config.toml
n_kv_head = 6
positions = "rope"
extras = ["some layers without attention", "gated attention", "exclusive self-attention", "hashed n-gram embeddings", "skips across layers", "capped logits"]
lr = 0.00736
warmup_steps = 0
schedule = "wsd"
decay_fraction = 0.761
final_lr_fraction = 0.0
steps = 13306
Each number is 50 + 12 x the weight over the matrix's rms, rounded and kept within 0 to 99. Layers, rows and columns count from 0.

# layer 8 MLP gate, 1024x384, rms 0.144, rows 110-117, columns 0-191
52 63 45 35 56 51 45 32 53 59 32 37 51 52 41 47 42 41 66 36 45 51 36 35 53 44 67 58 37 68 47 60 67 62 49 47 50 50 46 43 65 46 70 39 62 36 53 63 41 35 47 57 50 51 66 60 58 51 54 37 64 43 68 54 63 67 57 60 52 41 73 64 61 59 62 55 48 67 70 56 12 65 76 42 42 52 58 54 71 19 42 48 39 43 34 63 46 42 28 59 61 58 52 46 59 70 52 37 67 42 57 42 44 36 75 43 49 24 41 53 57 56 21 44 39 52 48 46 47 44 36 66 46 52 51 61 60 51 52 57 26 67 62 37 44 58 46 37 55 50 44 79 67 41 34 34 52 46 66 61 65 41 47 34 49 46 51 33 60 53 41 67 52 30 39 56 44 64 67 59 66 60 65 40 70 43 48 51 44 52 44 53
64 50 72 28 51 41 52 36 33 36 44 70 39 63 54 48 60 54 46 87 45 75 24 55 39 68 43 48 29 38 56 38 47 52 50 21 48 30 42 26 24 64 37 30 43 66 54 64 53 55 75 45 60 57 21 49 40 48 59 51 49 61 73 49 69 48 64 69 38 28 39 44 33 66 56 42 65 27 61 58 37 40 50 60 55 62 41 63 73 40 45 36 43 44 47 62 53 72 67 44 43 49 57 27 30 58 45 61 34 35 53 48 22 51 32 48 24 50 41 44 37 84 62 32 45 38 35 45 35 50 37 48 66 48 55 55 42 33 33 47 42 55 53 49 51 60 29 40 56 52 46 71 51 63 43 58 36 46 68 55 54 32 62 61 53 40 61 64 42 56 34 74 53 39 34 68 77 49 53 46 42 66 35 40 43 60 71 58 62 39 68 50
40 30 51 47 41 59 33 42 39 16 34 49 65 42 75 56 42 43 58 54 60 42 38 37 42 57 25 40 47 65 72 29 47 45 57 52 56 43 32 69 46 54 48 32 52 54 43 59 57 55 51 62 70 57 64 51 44 55 63 43 37 54 65 69 59 56 74 53 40 41 58 55 51 64 52 49 45 57 46 61 56 38 54 34 40 66 68 46 42 46 61 54 66 44 40 42 48 49 49 55 57 46 69 52 50 35 45 56 45 45 47 40 45 49 45 31 23 50 38 65 39 33 47 37 60 58 63 51 32 42 57 68 59 47 58 64 30 33 42 65 65 59 59 74 60 60 62 28 62 64 45 51 50 64 45 45 66 52 71 35 44 35 44 25 50 54 46 50 67 47 55 48 63 45 67 37 56 66 39 44 45 53 63 60 46 70 42 53 42 52 70 59
38 39 52 53 41 31 56 61 64 69 31 51 47 33 59 48 50 46 64 54 66 54 56 52 34 30 38 42 64 57 50 45 68 55 59 36 43 66 41 49 48 35 35 35 46 25 56 77 71 63 50 32 30 54 46 46 39 64 56 73 44 46 41 44 58 44 60 53 47 53 34 24 55 35 56 31 34 33 47 46 89 85 50 65 54 28 53 32 56 51 60 49 47 55 26 41 70 73 32 44 64 46 56 56 36 59 46 44 65 41 60 51 45 48 72 46 29 52 55 37 66 50 35 37 33 24 36 55 43 46 57 56 28 52 55 43 54 42 49 54 59 53 55 51 62 30 49 59 41 35 39 45 55 55 36 49 47 60 47 51 38 63 28 80 48 58 63 48 51 59 56 53 71 55 37 56 63 46 22 46 50 61 46 50 36 64 37 44 53 62 46 54
29 50 37 48 62 33 34 40 30 50 29 38 15 50 50 60 60 49 50 32 50 51 30 35 48 44 40 48 47 60 50 46 53 32 50 34 68 48 56 26 50 40 68 55 65 54 41 36 49 56 65 45 41 31 38 62 40 34 61 53 47 56 35 68 60 45 67 52 63 48 62 60 58 46 48 76 49 42 73 50 34 57 52 76 50 38 45 49 59 58 46 26 66 62 22 60 47 39 59 48 48 31 46 43 27 47 54 40 55 38 55 49 74 47 55 57 49 61 56 43 33 39 49 66 36 36 46 64 64 42 48 52 36 59 67 60 66 77 66 49 43 37 60 41 62 43 59 56 67 45 37 53 58 31 48 51 51 73 55 57 53 44 46 49 53 49 74 57 46 50 36 48 30 41 44 44 53 46 45 51 71 40 46 56 53 49 19 34 80 51 67 32
47 59 48 50 57 65 66 46 69 38 39 40 43 32 66 60 51 41 41 36 21 47 37 59 30 46 60 57 49 62 45 40 65 54 60 71 42 26 50 56 54 55 53 41 47 51 54 53 59 60 46 30 44 55 37 45 28 34 39 33 33 25 30 59 44 40 39 57 49 52 44 59 48 57 37 46 36 51 59 60 42 23 49 70 79 46 65 49 50 61 48 51 62 42 55 43 67 57 48 70 41 42 43 46 75 67 44 43 46 56 50 18 50 57 34 43 31 58 26 59 33 54 68 29 69 57 47 31 66 57 47 19 36 47 41 45 36 43 34 73 55 59 26 60 48 38 39 44 46 48 55 36 37 72 69 61 59 67 43 33 43 41 53 74 38 72 61 63 31 35 65 38 81 38 58 51 49 52 49 54 29 30 82 44 49 38 53 35 38 55 33 47
49 51 65 60 57 38 44 68 58 46 32 32 47 23 45 58 59 53 57 38 68 58 26 63 32 25 46 41 59 36 48 49 27 47 56 38 59 67 46 61 41 64 52 43 64 52 57 44 46 38 70 52 57 66 74 72 45 42 57 30 54 47 56 51 61 36 48 73 53 58 48 60 58 52 54 58 76 41 48 59 48 39 41 44 54 68 44 57 28 50 54 45 56 58 40 57 34 52 49 49 56 37 51 61 36 66 39 51 43 53 35 60 39 59 21 54 22 39 54 60 65 66 52 68 63 46 65 46 43 51 53 65 48 39 62 56 31 38 41 58 28 61 64 49 63 57 57 43 46 43 45 60 45 75 61 57 46 39 54 61 60 47 46 61 65 43 66 52 58 49 44 49 52 41 22 46 43 37 58 53 59 50 50 43 38 47 84 49 39 44 56 62
40 41 55 40 40 39 35 47 72 47 49 46 36 69 51 53 50 56 49 54 56 40 55 45 42 51 39 46 46 50 36 47 50 63 64 45 46 60 40 49 49 42 54 62 66 82 48 60 37 37 37 44 58 53 54 65 60 51 58 24 41 49 88 40 53 49 72 47 33 54 69 52 53 36 33 50 59 35 72 50 32 48 41 31 50 64 49 32 63 48 44 50 67 45 40 54 59 55 60 55 31 69 22 56 66 64 65 24 44 56 41 41 50 57 59 59 65 34 30 41 48 53 52 56 49 54 39 55 55 44 57 36 49 69 49 39 41 42 88 53 49 61 45 70 52 67 35 43 44 41 76 46 49 67 67 42 41 46 30 68 62 44 49 54 45 40 34 44 63 50 41 34 71 51 43 49 37 59 51 34 51 47 61 65 43 33 39 39 38 38 50 24